From a checkpoint of a small transformer trained on Wikipedia.
Size: 9 layers, 8 heads of 64.
Architecture: LayerNorm before each block, learned and rotary positions, biases, tied embeddings.
Each number is 500 + 50 x the weight over the matrix's rms, rounded and kept within 0 to 999. Layers, rows and columns count from 0. Numbers have three digits each.

# down: layer 2 MLP down (transposed), 2048x512, rms 0.0813, rows 1044-1096, columns 0-127
# up: layer 2 MLP up, 2048x512, rms 0.0811, rows 1045-1096, columns 0-127
down1044:511595456581474487446441518462523340606489494439539547520495575431477515411457425446578525539425607481582495575454497532384446489536539411519571388495485530556482400377510461528551409505590484604570490545473523549462519553491527430562505527521451597539409494550572500449521415490427489502542516612420471463515456494569501476437520581606409392465522501539507543501440507452534525515514
up1045:557525463458480470424469520435503471528440541496509543489554508525439503468567482512491445476491424516484503534478438508588467425535422459490500435523526502511493480519519438523484447513462551542483487517482467549506551494540499411587491550608474545520446519498511557428506499449428568424490542480579524484541460476427508534609482593529531530503541466520528558529518532482510490554415
down1045:399412570470558526548449486604394525493526439540461471466460499573532434533487411530477478537410549542516462423457504552451519596534540583513446539447528463468545453457450500476591525458545451618519515531522466485472492520483490562497502521471449516580589469475443507556485447603490525627486452444475535415509540573502535470511525476490502534545506537414526494481491489525463542448502
up1046:445519568616470439495492484406535508524488465549457447507458512421458452516567467490478509490611466446460521455466467609516567526471560577516538542380473513415492483452436534500515494439517493531528538537566529537555423461429442455458525535504461512581557532443535490541546556370587545432501459516454593556557568510553464513502458518529504483613541546546512565451453527455471513520460
down1046:401588443418484472470554582523480420568534507511440531511476566473586537520470552451550504541475469466561438514559535508455503507501474468430500473390442557342505497476537497537503489448509525481460477624505473523485479515515507567566459441510521461537425584530589438591483556485574495485542465501428454629511531501515494458543521464478520473529532526398541476535498492557512458581518
up1047:542499439508540508566611480514507479605405501615522518515490476559399506477563417443494465565522450488589437502642515503452458513565493378519502517564441519510480450420511535640452442387544491526516573524528445521521520487469504486606502515451515448527419439498547599556585586538565474560500476494481516461604508489538461494387516539448478513508490506477463573517450584539555660395534
down1047:548459391514473479512571557533563573582384559504492594605570555529387377470542445475416493378538570436438443537492475448536501520538588446466429526479400494499527547454490554486469504562510579566463460562528479579469584404501568545545524558524497398610575514534521471485556440425462528576482486453521471522445553459494550453557478663539492514495521551486475547469492485531474523542573
up1048:397534521392481503404596537478406501567462560422541471509515385471475458481393481530538519391436497502552518509407456564469439471500514570584512468555434423557486459561480478532438465443484491400446539547507574511451509524520440568533492505498472449475576534566554438477536435411502563548512547473537552451547487439573441482477436573457403540482456475446509451394468441536492417479508
down1048:506431471501526476549464509590499444529565393588525550493522439435460551431539481474561506408561528476482527453459533520518524485489509547459492507528482522470448514430492463478481524607501554480423457467422460448496408502434455553556580509434491597456559525532466507460454468540553460565543525514524508491509478547468548463429532458463556573435511607449535482536564525550506537515481
up1049:572529492507524503515497538516510510457522535488470409471459414549446470624560507579454498489511479490557494557562397521491531506514437428403521514540506485581479504566454464499497516435495520470519438538452516531504422569462524465443558521500449524387541610556514569464599511444454475482472598400378473437582520488558474521476457470504428532531510529552498440539533523551535499496513
down1049:400473519541451488496485425494514503502532527506477526509552477447520518437507560465541505567442606510434428443543520526488501465456546496560474495460462492433489419521567542441498553519563399501525496506554465489472530518521513547488458539603452466512475438527473474456414502555527480440549485591567522452471489443462508468445551455504564475474495575514578579469459502500494543425474
up1050:556435545513448488531491482499482496490453431478514520599491458401478547474531377553447514480531449532541508533441443493524448528473413537476543481535564551480600454528438468493482456515451545393499484487546477429469541571544468464465423396485544501507622536559435520669414559518454517452605455506488570523540487534495365505489507567511497533469474523467550513576398429544530575452439
down1050:470464523475473474449570451507588572518526407466490476497492458506528468510512478523531541386472442435447428454548493459527556553488467444635401554628524474413557500530406513476543508573495551473570492417483587539538474514578538530577553476466546471437487530546612475504460481461459453537476517497474411497554498474505558487524523489463557435425593424521535494537519403469518440475499
up1051:417462514557516522484557546557582483492533499449522522473493556478455522461500470471550491497460549589569490533503484447486459400391467423609501544510587467590457482463474431553486522499504515421441512417486482450312553527520522434443525563428458542405530521470417480530538501486422464484604508517519470448453522415532502522595487506565485399454529512503539564498462535531550573490443
down1051:492565490499478560583532468437449485552509473427535472482453560535561449488562482501504456529460483503443583557484463495518558416476515494477459508496481468529390553425420552548480562513474521530433439478466571500514525397463551546489476531447406503507457519450400473453531464504446470465393608503531495470491587495500417517471528386485487477524352572459537490489446486513553461504534
up1052:451459425517469503553431420525541500532524429531453518461395499516535455531406464639488531443551496548526482534504501491551553428507489511481576504484514532437589448504472445463479488488452414481492447460500496525532464489534515470467445438545540510540506487462505475396541481480480503490510466480438443517517613557466521520423515471493504517480616512501502540403572502521552573531541
down1052:528584465498516516510535533518480436548551548468501477452512490570494543492466539418507543518450516577526447470502420554441513491480579500457460509545466444495462485495425523420467530459505536530490519584498532481460408503429509482466511520485518579518500504529622540503531521545549420526494522478506499478447406511510497516552476548479515436515443465454429447588409470466618470470399
up1053:486440574527526521544496473533563559519450549454484574444552562481519457515493361473522507483443453475518492421391517532532522460556557488580423439491486503519499528422487498460526543540502495389452539519522498499594472433481451507442576605388578544576478506560526548509550507450438510515486585586550518515467522526582491510468505472440493537378478523441487523522461513591525473456458
down1053:458479502538437576609502535563436468499549504464525440426451365490403484525493558516415490456521472541487497369553453532482497502520466530416488506543500471554467575518466514558488509473442584504506461561482564435444553543490573488544503422517478473486484558627471632512533547569468488460553471559534453571465466451436443459414480442543489457480471506504513531537422532510535489555473
up1054:403436453411434484493519500471517534506529496453475449551443449479543462547419491522544621499472554425521494537506543461523558519534547452635481509471531405496527525588385444449495541550404443499437380561461481526522405577493557462454467398525440554562421510420482433537565579456466616447564490437346516447567437556589468552458547405530499460545496503393507615514521432557520490482478
down1054:497499467500500521435519477520520524474432422450586491503457459478532551447492460432451458449564492371529570549551551476467455517474562539556580597559456451466464459601479557495509472486518500486453572403487507481596443509440519416486523454446480513540461508463505482574400444520506490509489355504460394483574510450473504517470407564511472444486490467518495548490503388483534504409478
up1055:606544411513532421524487515504552479510489486442484419511410433533517446503358490612514424556480483471546550417489580576571496535529521470444482533514477614447459511472587445522575471499465477486518425499431499436401514503487443492540481443490451549599546532461428480491480532459443529599505428460443546545440549521420457411453428487531530508522520478545387460486426415524536498523492
down1055:492520554410403543550516565424517524476482463543487583463511561516538571457519440460504515485442536509559470500497462484534503591433514590554500469583512508454538547580500517471441531545456478439465465531502459532605504588593513518527545485434502450432512534506471503585478535561532503452466607547547455446440537492515481430530594500458503493464498525499544441503521481607532501468448
up1056:435490442599587456566484515509543505459487517445518472373520590440564569486466552488508496505523480409457485515490465511510575480520534444486582493353528402456406490479449491507515470528468453550584515441604461466513552470494485385530552415608547399489532520532427525554575530417552489471515506503399497551458529567519468453505562556512449495424521478442508504586454510523547460489486
down1056:538447553490483444522553599437471461440441512477499514493479427569431539452477411520392499453497502581564543562468547542481531476566461456473408481456501516475394484568472467454499514599417496535525560494470500520562546573561441425498481561551515506535435514588539492434519460456471532461594496451416517540565476499470405520546528442481573595451538482490565527535479564485554478555519
up1057:520504562492464468508490575497472459466533508517532468587557572430534630545464465558553480447455523399451447527532450465487495463533397496488486442547484487519503464537570537510512565443401559486512521454505575494502451510642523496542473487562537461597482459513496473457541524571468493519492516614502568497469490474448425473557447545579446415537574490427593494542483490439555447532489
down1057:465550528443438567489541444500497501453515519499512499528512538482509528532488548465407447548480446505530446529517518497530512485529442593616602551509473486538544524467558571579468543504428513519479441417429455548456531494504505527566525518574581586522476562535481484443477505418556538457511516509437461492506536498480424556452531386503471526486602591476594496476567386506323519405479
up1058:483453509471522474427452496504466343538532520536498385490527496523456535494507544562469456488460503480488538552423573474647494463527460487469486522490562533478514513487594483524555429584491453553484534418452556587393456475462537468587510462532506530587505438496492554523551482506482547441521538457464477487455483545552456528499466435534482533465378474373504495467477551509486519511534
down1058:487587552503541471550521591614514530491439492506518463483555451506447439513501431424444452512500444560423470526549493518499510487441476493456635435483442437562543506445428468554492499449516427521535469488559597473536513499485578510535512482461446497471508494479578578502567537518513527578537473423505479411461597503445501564468507499478473503498471495504438499582585518528527440490430
up1059:473531584521524508453457502540481511508454564472487556524553570448467488444636505496436500475518509484420434510570388511465532470575434421500503529557496453472469434437516481534471572648434505512534492504483475450552476517558436437455441571551530539405451512535531473534537382448515582462555498480482438445546450487557492551467445485502516495574524592574553508512523537526456441562461
down1059:503419510579527500455551484553533568513504480469463583460425404481471528457555560466448548496536492558527515520583496546514522507585447480452599503448451607517512544589517472394472510533564455484460544493522471516515442517510542492512552474505577542475390619529523514477506492519514562449484537513427464418436544561457507464471533440528502544505498460517507475553483439529488529481508
up1060:543500466453505476494485541448628486533532547543535433508444487528483555565537518563512435443482521487508458569556519483528385462558508421499404545504501457583417528463487539535469572448431544511528459522505456556503493492409583531484480446544415510451511447536467472450528480620535510537447565421518464535507499514490435527483558467489449552519542523509475408497526496482563505546475
down1060:561465520519535508492429510595460520460476487470464476485505472543577451463491561417528481605418482544476499434448473502489533500518516606503484498543462516474533541449527518382501464436537550501447498471488526531569455531549429491589562529571517502629526434499548479512506493444541462532460436470548516489486477526391533511463412492514527573615491564457509512506470439468510491436579
up1061:536402464483528524569451493540474508436481472478462504497555505478506505506485583587457494485587485471570531488571496596486549539474516551542475462444536444559502513478553490506481438496508548454539480520426476475629489474493522612469571558490569518496495568483434501462506524509529503541555463563448473528405558434450431542526500516556462591548476499522463508526552395466521528558473
down1061:454418527522462484479563556463521500511503507594556520414540442570490491428515461553503469516507575459567447412525526519417433531501515383566544454481468499555488564492497471547450482604527529472482431518440465496495467551551458566524459536587501500496455576585487570528507451564441454525410546562544548434527394505517583492537493456479449438598524467456511443541580506458523384529590
up1062:480470432535554515580465439496558484403500504539484464560442580545527470524518538564572488488585601434424485485526522496447451452404519499573500533533536467453451436537467467518498517516542553537525515462502484543548526448431494529577457521508487592519408454529389370552453521532577502532574558527501355498411568488476417520566601506501510408502567552439474431514470548568546525555523
down1062:473442585490591599518478506566515520558527586604537413450463409550488465548574520530565397455557466492467526478479448468522404510516463446549566462466526465554428515488429443442551566490523558529454560446466430417546554567485524483491510458619480506451490456523534459542551544467503435499477571515494621485380480435438457492483469472512503430502561550548469443389472499506552611446526
up1063:516581499530493525421482480519452398536486567505479550461523515448504512454542520525486549498419484525523528593490509443469488486506581474543471508504519598569513439547585511521565442496522495465539466537502520503518471562516501487446511571501465528520491469503465525510523498578520420526578485499472491589569522550512580484488536485415434562472440518458501537565508456533522438513556
down1063:471439566465469613498513461509442585475522490590495499526471502511450487468452495486524502560574480572479500511614466522480550474462469516464610465465486439460538477504483518499456461569519517449483532582511472452462442495458515532501473446457536588445456517513472466500414496501465499481470528473527546524481509507456498490541546566497568462497512498484485534494447502413450522479543
up1064:488520452489526516542618495529526559512513531419521431625504488472494504521425465462533503560587574528505513494508523501471451438456582449462561509471456465600650494429492531544502430507494561499436462483478474576532506575456499474497502469507553416423440469511513610530496569503519457520532513397372491440501481578520476452458569467560517578420530409426419496488508440520545583434551
down1064:435489510518475387575397575501484470472496427487404613568519508485551481459618444426518516462515550463481460520501529500485436534508580542501545508513473443547444539452513540477572544575501466413484508518536548407468449452513496476483568511520556645475524483473483442532448526559498425488543519490469572450467494550452508548558480565482576577533502531542506487492509474461484479426542
up1065:514512507523479480509511450480570529556422530530512425380569465503537464410483482491523446537540524524465501539415477506488518548552473497504547452431506458523456499534517391588536505542503600435513460530479519419520525395508505491466603485502535466509513457360550511497490479513554536456462505441528480514478478527472577479482440467496475424510525490500474541566517572630523493515494
down1065:563522566560427489449479473529540413579513461489492596511514515460481454533487500577505517482511504452529459488514444507494498448546501468548478504504442434374482529452544523458430536483535461510530493536554562446436499470500522468552518456477478547529485557482441516526501602573498469561370507608511480474452453391470451434514526586460485536537530551588500527460533513442484467503508
up1066:537453516540390585490407459535499454471497474495531470486517484446537444418530460514478524428431519496582478541442580497535527439543595453497525474475538571514633481561535514501488434430494518533576478477395491524509414552553464515544454517470547477573558420412534536501543479526453494508520627545498525409512497498596484454392557455459506500617519460455519498514602508519550484478495
down1066:492492551499448490558490527555459498384525452492525551524440539599560565606554489377527475627498504564530399490486587554516427466525401559511576510499511489480473544473472541418526459524471559444568545494489533399525584485499483457561492491547502513479560549394465552516499382636476504455500417447580490545539472548430435444552507490492484417419497597487429541462490472413517446495429
up1067:505502533496515559526484510486449442510480430572435540520532479511551639432526554531546472545510470479466581492572562393568451496542533440514547475468496542484438558527438391496472565535499449492506486506477439600539534569457472539537497562422435558513506454542583585508443496518522476595542451588515437509563507517554418546514509503509556563426539582440602509478488559396404445595494
down1067:473495492523507496420541457542404538510487404473577469461444386517499582530551454457524551524509560471518505570540555539470554517473471527514514420543416475569531536549420486478538450509541458488485421511486350605448565533486537493470498541517464521551463640524497517480409514512536524472543486483497400562543513438539496445567552473534509483502537514469574582446358397480517557531429
up1068:465509533487413414488507597483529530450463496524539551491471439486422516438400499552362540483516395537528476579453565437523485473533507484551482491524542445486540466638482419582473447467525432529447548476587465494439439551531484510557496624420501404594599560491593434591487451438551473521521500517551503609438439448564585469463385585414440467479520480496409523460554468445458516475505
down1068:427568544439521575505538474478476512508470463573513521509449540528536516528418535513534533646480616510513465432523486422489557497466561579472493500540449535489501467445481429480561625386548439555443520482462499549556445563491526451502504553622450490592500550560521546518586532521446564564505470466511467446447502492503473518501550479511494441523509564525553503537478529475543392473531
up1069:437523517517486431528607484433542486550511504540497567619485518445520506491415416534503514508547567547647456433561588535478493525474482528464473539517502495423514576447433557491661542482415511447504414533492510548550456537436585484374467538605452493503573472507417558469512525583457450558554549534629494385566621552511487602479536413497606481557445523538501512487464487549457567607461
down1069:502354530533588481634556479525544500562414556530465541454423446562468496496505460547534529532570526518586568607464546542550516420501493411489631451522481517539438550541534573546464527397484401450626544516436480502550444581543441332470436510457465437436655544578510534490559489511573482501457484474503465473449604403589378527501505548461583563379447558549536561442509476585507524450510
up1070:439574531566477477473534478484488559486598563660446459410465489495571512571457586502529536563432470526395398417499493532521502538583429530524487453540475516500500436582556363504590389472454507458474477498509486519447470536401447470488563534515534455538591492455422452522443535523541485598417523471472478548432544559488474418487377454514509512498515466548480501466505479427431570496377
down1070:509492623597442532493440523481418465535490485495563494537546498518447599539404382371493547545469481588509553582491407456501485505473445461509585514499501569505614523479418517502532492460455560491436525524425544455536452434514461430538547533516478491451413468408536393400462550582544464511544394466669485515575527528488469467566479502503389475472514474494462503537573435495448525485491
up1071:448425497469458424496490564606446431504547390369486513491369538510496533522411417449499563559489482370486510476481530471535431496475511541543472480477480462573514506540538418529500480549485525443553492481477514581492467524431562480421498473519579533471509541481479447484576484566564451507453548468496555476512519455533553540467502454462562498463452424507499491500563544528476553542519
down1071:453525560479511538486484508602387479532575567423466529536482510438446510548464466532445538456505437454511402492389500549522459566483468579492523592543527484495454403485533495463486483422445520530376484497500532552452602442530479463483508565479653514474531516497567545460518497495494480545489489469438496556470497472475447495488461535576543564529483567467450427475553436416522620470561
up1072:464555455473452465496550502448523460512516459491464559516515457558381545549519506452467486487520528525538488526477480485526491518468475473579494528515450456519516498558444466480569496454501569527445545510520438492497498441495509552543555486442501482469416516518547462572531509467511537571481464501525536490541435476451502523546524477480510430541517511526574553394475636531464528441519
down1072:537414515473524522564555522460577490497444423495534443514545490462569455518504470539508475529522458469513551436556490533429450477521499500517416496430560533446514504465606515506419503520564420482532467584470511467468499562514468452472370529550426505514586486513456573526477504549486528456509486555484495472393543521511498489451471471504496588427504479487425493551527381489457435517539
up1073:449491522576520461421422514458604484428560473553500532440471506419455544491507497560543466554507395453542474517505449560502498599495402534578566524559465492546587519495441372452606501513526462542569464498538465483481510492495471480453587551554503516529557458511438502498396509499375500490503585366509482442548472537497503513447492492531524521445473498476493555456499513563537464401509
down1073:475493435369466561527523571479486599430455488462482471511542412586459553539541573433457533473516535464553526545475563602478570429495557579406518564526467474577435491508551538556501480517458536481447531507482505558504528504476493588471477586466455472460441442443504484513536474507499464550477472487536539500448497455514524553523489499557500539562470459464509408563561486426508514608531
up1074:478525543542423507546646429392462431424489499482474378547545501421430418521544467522465531563479516515486518525416572488552579567442430474479444499432440380537436526426463392452550513442532523432474580568443428545585546489459443557518540427491490544432436556552444420554595438503473526514504513491475464444542548513497489482423550579514555469519531548467553513488525487450492556495508
down1074:481607501615483458558631479451515439542510468456454475410468588476535577517412409635423459580499445447540494460519517580482409551575440442543577534410557470435604537496535532632549412552522420502469468566524595516470556538492370444523427449484474487512537476503495501454432478531462425529529475456444406534558453538484551549498464518485458536511498566508454478340502557496426442519495
up1075:491452469488503488442526464492513549560485459551507416483468645497552511457485480467601484508529475483498534531514464427560516492499505457610537526479519459415494461461457459619437495457476436478503573460417558440517506524432496492536493523457422438491416484507484523518456452500515338510504503488530443498501481394537392528441560520505412421455505535499486629415502578412476430531458
down1075:439509563545495578420591475502500474525524495425555400528501497514532465474457509489489473448407436433504436516379501548433443478580512520389572580463424463457569408462500435540472569520526452462529457607549502537516560514504459478491505422474491573497525479514498590490463526537466510509545461504502471531514493449487531492552465464471638487475490509524507466612488545483498409542453
up1076:604579548447508459532447559424481441514526489486459496565466504508502540481487548502544558496398468619493441578397640495558490478519547469528553464506445505504495448487527456572501443468622473495512465489442509436409463424523501483462503451479535421554532440537508518494475515552430525470494327530495580463562488571520570544554574581505480466554489566462572487536499532394596395495508
down1076:491470449457444520434530577485411499495508449498429490500430476495555458437570503504547472502475507505507513511540460501501514489524380507510547541461445454497520476570579549514513528497488452525560473578543447485553553508475484572523564539409502531448592533501582533499486494605525569477451540462472456487482568479440571549530568447523521498535523470525616407545609557500502634549412
up1077:493549516534550532557519613537516520441496580344531474455574448485554472506480475485427488432526542497445602455531525546500486461514450539449517514448518477435514513504434462482491503468431519498488506487534513469511431499537495463488427568596425538494400436473465484502524488527483432443523565452444488434547450439469474399501506493480534555496509438474589462540467576549443457537362
down1077:648488411581422500536533515547422423613478479497601505493537565516491551548504455519455450430656562465557445521490493457510568559559527428531559505542579458469510528535546529503518488541449501373492537596495478549543541549407558414530460479486455603417471609464526403585393477590536470587589508494495419448519415460514543509492560435480523454631574405494505532522531520438515491570486
up1078:564495463496485494466576475532424421490538497452445556486481458507581536519483479358483509510499471517561530538502513488526466512534514450481548522506448450528434506527428432600424447451534507523430507415523543519542472432424461488544521474550447458466563496390375595525485540502447612590439450562468485477468479468461488567474518531465491478471498616430538449517426597474553527423521
down1078:538492471513483507467495476509515495481550500498550499472495457581489630479502442426506455576525391490561459502550437534550508529537412409541595508496450510491487458441508493554542579523532426472468508494491511488533452467556460435504465465524459547527524489483497472525455439474446533513565490488494507459505447526556567539390509464579445541582484457489568615457526598469594564577489
up1079:472523447543533519469567516488523545396484495493500505508504492476511549536488492531546522553551459487565573434488514485458531529427466542534486536489502472415408470508507542505491492498554485581547498515537393566582499526412481474584538516498512506531554542512571464566528482513514420507540590571501538527493485482533485485533462534453586471568531533491455508518415538517525559475549
down1079:530470529465478502556428478502528519489558467509464488491490507497475526523439628483539464455487450443470419568522580526521472492557474574477463496450507510485514464600397444487453485460522412436462546488458469495508462486514434464644449504488474522450494467469480469354585443538491556484481537498467461461561501465474502522442580525526546501518529528436495512493577496464520495563572
up1080:479472453528540430493494515437505444478480480548514443530487479512484460500468529514536603448518519526449482456529454441595449555472457504482529583469501467422505508514446501550463492516521507495529452396531573432563507402497533366550597498584437593624495472580495473500530566515466473494540482539414421489389532522482549550486521524487485464439549541510629516474468523444472480548455
down1080:478620527573523454477467503581454485558528539532447590491481548421495525572551447477492463453568501490545461466547597464482501506456519511503437504529576417417597399436616443495478547454443440476549416588456462469536465431547517518397422389478520573520513551519547483550435509507562533469488461524562461483509517472512556441512582496492523550513582503492481470411562525551492488495531
up1081:649549553529547484517566546396455457455476443458536471498441553542414484403504568427439497488474510489473520473505524531526461521520572494547586505509460498439539488533490485588497506537477503508507473457445445538540568583500513621548580434532522470528594424492439476475553535557603405400422499498570434436495419497419545562481533508516465488492536452436423515404525522542511452548434
down1081:538486604511455537524524451486579514521487470466440500542508479546491421549509454454492495535494495471513524484416496524483557441494500505511554526514467493529550444463468544493499616553585444485471482641466400449406479516578524406441575438465539508499511536520563519537499520480433519526484525573486562438531508465472500586453534446517499510439525514514417555488448468527495492424504
up1082:557458500558532478472480478606650435564475394359433549449489476491519532496420515512593631560378412558546460412543403391643426470503543495361400605482525448506506624484514536432478532443403518531523539451506566587421474424401547534500479541490494613553563527502558541551484524437558442390448568492546537404510546523514402591570488565489404522594503559453422453537496444540581401412425
down1082:573564564615480563419558526484633487558528542566416546505465549513550499536577498462533435594441590558436551515478489375398427473624363525493478572496416491579511512652374557505541475592442405458503447549536528554563588584459590432481565503510496561523514619548464558560399552581486603415441503411523458490410469580532508410505511502466470439518473578606512374559516431447552461505463
up1083:537436557543496510488568492558502515503516561579489511556542576420426564528501546540533480415380420474475507521542431478484526492508456513545515488519495476497447508361523464406520460427414471543397532526539450463459471483461487514517538437599556508449487509468529495539474474491549417398436570525510492509498529454576501559501527556500396498488571479503532487478492454565466532467535
down1083:474555403536508555514446577472503541460516444464472551497546504553518490481463513477475485565607563511524476452518502511569556475479488508438428587503608488525557491519473463528489562498565519551584563436476569459545497510580493585444479515428411373558506445492515523433457453503529528559501405436571503460440488487498502525570486473499546498498515523520516501483548495462487567545437
up1084:584416540525506559513484494411529541637539588528499363362529420645447398523615439427573512398441577611474570503426447482548587577468506546488504428530497452507483523510468419387507549471395530442475421451407450584493557509547491469422467392494553579536309506537439492588384431380526542429514467422330495457578514409551441595444398496421468410374473477441569604560515412527517557563575
down1084:530348551599576494407525484462568560453447576483597613406493571536497423616601538391392631486406678589332574461410487405587462630542365559482499500504474463561537412586565308432329382552427580453450463414504411500454531440489429405671436424448353593622391548501523380555453477520525422457571444480489579582421606426413506491482445545431608560391398395517563552450553514497486497554579
up1085:501500450496420480557473513496515577526519584450480600513406574482545502486482637564526496520428477529506532440486465545468530453573546505488529439460491566406469372550529422508472455427503519559491459462466489510461442460544486491494488436389502494471502562489464575500397598521550451461559551505502537561590440420480564513489573502506433438521578569534441522552509481562551542492479
down1085:501527524576472475433566536493512455519500536517463494484498523545569582440540480521530557442567522469483461541486526551574506497384514473481577458489459533486545504438438501529422457578525483545533460471480490553390499436466533415570461542544479444517610487496540442470582505401448577533507604474517469424456534538558467530484419521517454535482497530454484429489614453454499542411583
up1086:542534537542545483455471423553556453581508514555479509593443527484541468475582499521467500501486482463564520521507496509525444513489491524569540449511505527543563474513542475519516547543510473535467455522536524484519505412407517516433512439535512495536514477524524487500471540538483498562462415434502445506516484443402498525476531491389454508429534462503497480422501589488478493491479
down1086:493493497399461520502501434552473461530526514502486403527436547493532523563539463502521490440553578492482500444555546493515515446527472491559534428453476458439502479491391565491473422534521502435558493579571545509514511529580502421524524425536529417498446508421507449511490445491500544459465542570498436443436497441495443481529499443502549514464502537506435505451524478531493563505412
up1087:482538474554484474553516440549473392531417489576558449549498463493565472658440443500448521457569455534560491508482454486495423580491553432543518555534497372471540534492493424469535536487480514555527442456475455495467579583571507517502490446456545547549520512505413372522532485582540492464521490559523517548505504569516462526546439402428456423508510507503507493571507463583473489490474
down1087:421550513515567484522484541530564424464433503545519503481501498427545557435487383549413518545559562552539540549552457491531381547470468465455499601492485394491573455493564535478506484507429588478561418520507572608462454491434438501460453567517503504449473470441534410446520512506543539522482493486544520522479437505514399600479479411479464484433567501467512493556575470480524481555497
up1088:523482434532446517515411531620560531459575569414578370503547386600422466457434437466438467497423487480471634463545549614572489491478450570476500573518522477498527454463475467614464574477469588443504469505481443492465537549477549442493471438456389465572490511455556549478567605504434539459445547510515457567584550513447522479474450550445518497465525475489541539482484514445470540471500
down1088:487519454433500579499541542589536591389475471502511452343538520479475509559591539481472455505528613524538520549472448593516496446542523592548462451523537582548458519503512513453533551516507444514531496447575492538474510600449369482499520468545479498620544467528443470544535483498508482541505538467472487476475486518488491447457455506496437543458490478585543415447414411463459474474491
up1089:453459542562398518529500467556487491609469549483446531522444635514523455521456464498424512524379583557463532587461524525432580440513482442602458564457625471658455486503437478468587471510481515570442414514556503579518473560412502610559467484586441516490518429524477592488529505524528510484442521526486507399597432559519498503535482425602482526420386581458577521490492572531505504527565
down1089:552509504458489461495421578550545453456506423509545550531494468443495495485504477474505522545594490545523552453476545405467563498503491515459565467611555478493514422457506366495435526521529481479606534443466556553498498447523479459540448537435521479452457464582577512481471509495496560522397502543544482518558639527464548533472521478458509462463448516441524557489497521551490449487469
up1090:482470478531515518524527432518481581420497478433544483556541524399479460472444475531511556557518451615472608528449474455618531527557504461458553521545463510510488536483573457493420503522523472438412476497541505463430525571521457428442512513509496529471414486581513488546522549469518559555538455540432401481348472462440442495547501552477491488417570510465451502447473463497483535524506
down1090:545450609457480590450536469446535310536448563429551531547519450457477524444370530519478486502567382543536519484438454454553582584422500451466565438525477488531517525461486480554574448494521598504521415527463512561463349560539528519591535534464485469587485463519496420457600460524566470461475408603529503536481453509508554444475513460475458509412536500494522534522514468527580510627588
up1091:512470454505474410476536444434568470508528479504548489649453548621503552381435566530502451544544469509478433602441567407467534526468548497512593508507495474612483494454537406581503580518566547434461514461568406472647490518572669505531542489460463531496480508501535470549559462517409587480483454341506498504495518462512457403532604562408495562471547561467532481462505539440521472609547
down1091:431535525574537550489474433606494404406585547457545463514526440510544480501457487502503458493564525447421578509463540442496493415486504514501482534514503335533455501585443541486481425414611549543455547459432477497469527459589562476549399363486494520429448596465454445589584563505524484479535567551586479514515456565573447545499537509475459541448502456455505501524549557431473399482533
up1092:488416430516515456482599482480470534573528503469481447623502511454512516498591505526460545430442523540503354461615483498454560536537567499548491567467525525370507519566509495436423478559438513541500543421517484547559468557498594514530530475475548515511525445556549495400543608515501507489561538497484539421580506471489470618487600485507467441503509443551550375521469537530504470484456
down1092:462410438518538427493567542553380488501508490521497560544430480566485425419474435451515502475522494505473513420482475379550464531527421546398524450475538505564415480620521486450512526623501574543538479541541535503423443433474469478400594589449567516460429470524534412449468454482465466562467516490494466533555566467553523419510671435553507519516480462525461478506591451545461524471532
up1093:552492457484562474552510459500499420557506512469542456589499539475501459451492431504562396529459514417533530534519486522453453547507468450491569510487471499491500485517463507495597473543556452455467454490539564517470483490468496565536558548490483440548624495533477431423585529516556500468435514481532491594562524548530475419421568484523464485473492470522521540417487557490551482518549
down1093:504472522486422488497522494595509500446498497456449463417536503593537462525507456513478547517550519581493495409541521511519450546548481493582415512511483563536462499497502503521401454438414477462545499466548500455447552530575512439432504536459544533477474515564497582514393443472466543493480586496527427465549486473451466482536497479512567530531466581546548487542489484490495516457517
up1094:503517594508451447325474526471473530453504601456462471363474474543476538432563585509398501462511614497443467527492523487453509551562484487567417459531592468522416482506547487499606450578508457486520469533532454399543477507458494494385555482461472460457457553510577492516533488547505468520592449523472400434542531494533453593606491521485500480566406435457474369542497521515481532533497
down1094:550524563466576504498538469551472464625579494544555435433478524598528498516451440476507457471497495460556441414522528480449491500460447534489456393561419607507566549381490588459502458428482513483501507506519459550553515517472474538442503483500489478483427495473489450560424398531552547548466500539534569476384448515473576471540511490457502552455503474525534493399597567562498514563448
up1095:547469504499499493548516548556434468482537578587517546519498537454456455489554497525495570526428453508577549516601483513489448477426632558462568520523541461527493514579428546490564491451534528528508534465520585487496517481560521570556445459556500494527479552583517481425458558552580483544562440443532545497437499558515572495497521477495429489532443565488507543509547529539481481499447
down1095:456533493434477479566532478519506509417569441490491475508553507522586471448534485475364573501541419442411511373523548461541472513566587440519510472520494409449560472595449487467429461464507491509469530481499456445476598496507569440504496541497470512423512533490532579450524392465552504501446496468380446528534487481510501494537445508533485457507535508537521542484539452486468400599575
up1096:480435521438415503533506580602533463415463397427482564460573497519436496430656549559440488550492487543512459586546509526551427556504563588481483517434595448470462471502474565539490435462520527467561550551453486534499548413470353529520490465531535488493467548507483435586544561485495496611507490523579576425471506588362466431562447402563588452505542479476605441525504430581444455476462
down1096:488488472439535545473493501540536505577574577475553584461439524468418504604390485497502502433464510493474494491456501566461413488438487531446519463473478489535549460593525546530539608398493517503468468519445534532427471540456458580565523496407483499493473507462555518493566472511449558483461382588507577523519476591452463516477481477504505458517495607452526545488516553558554484508495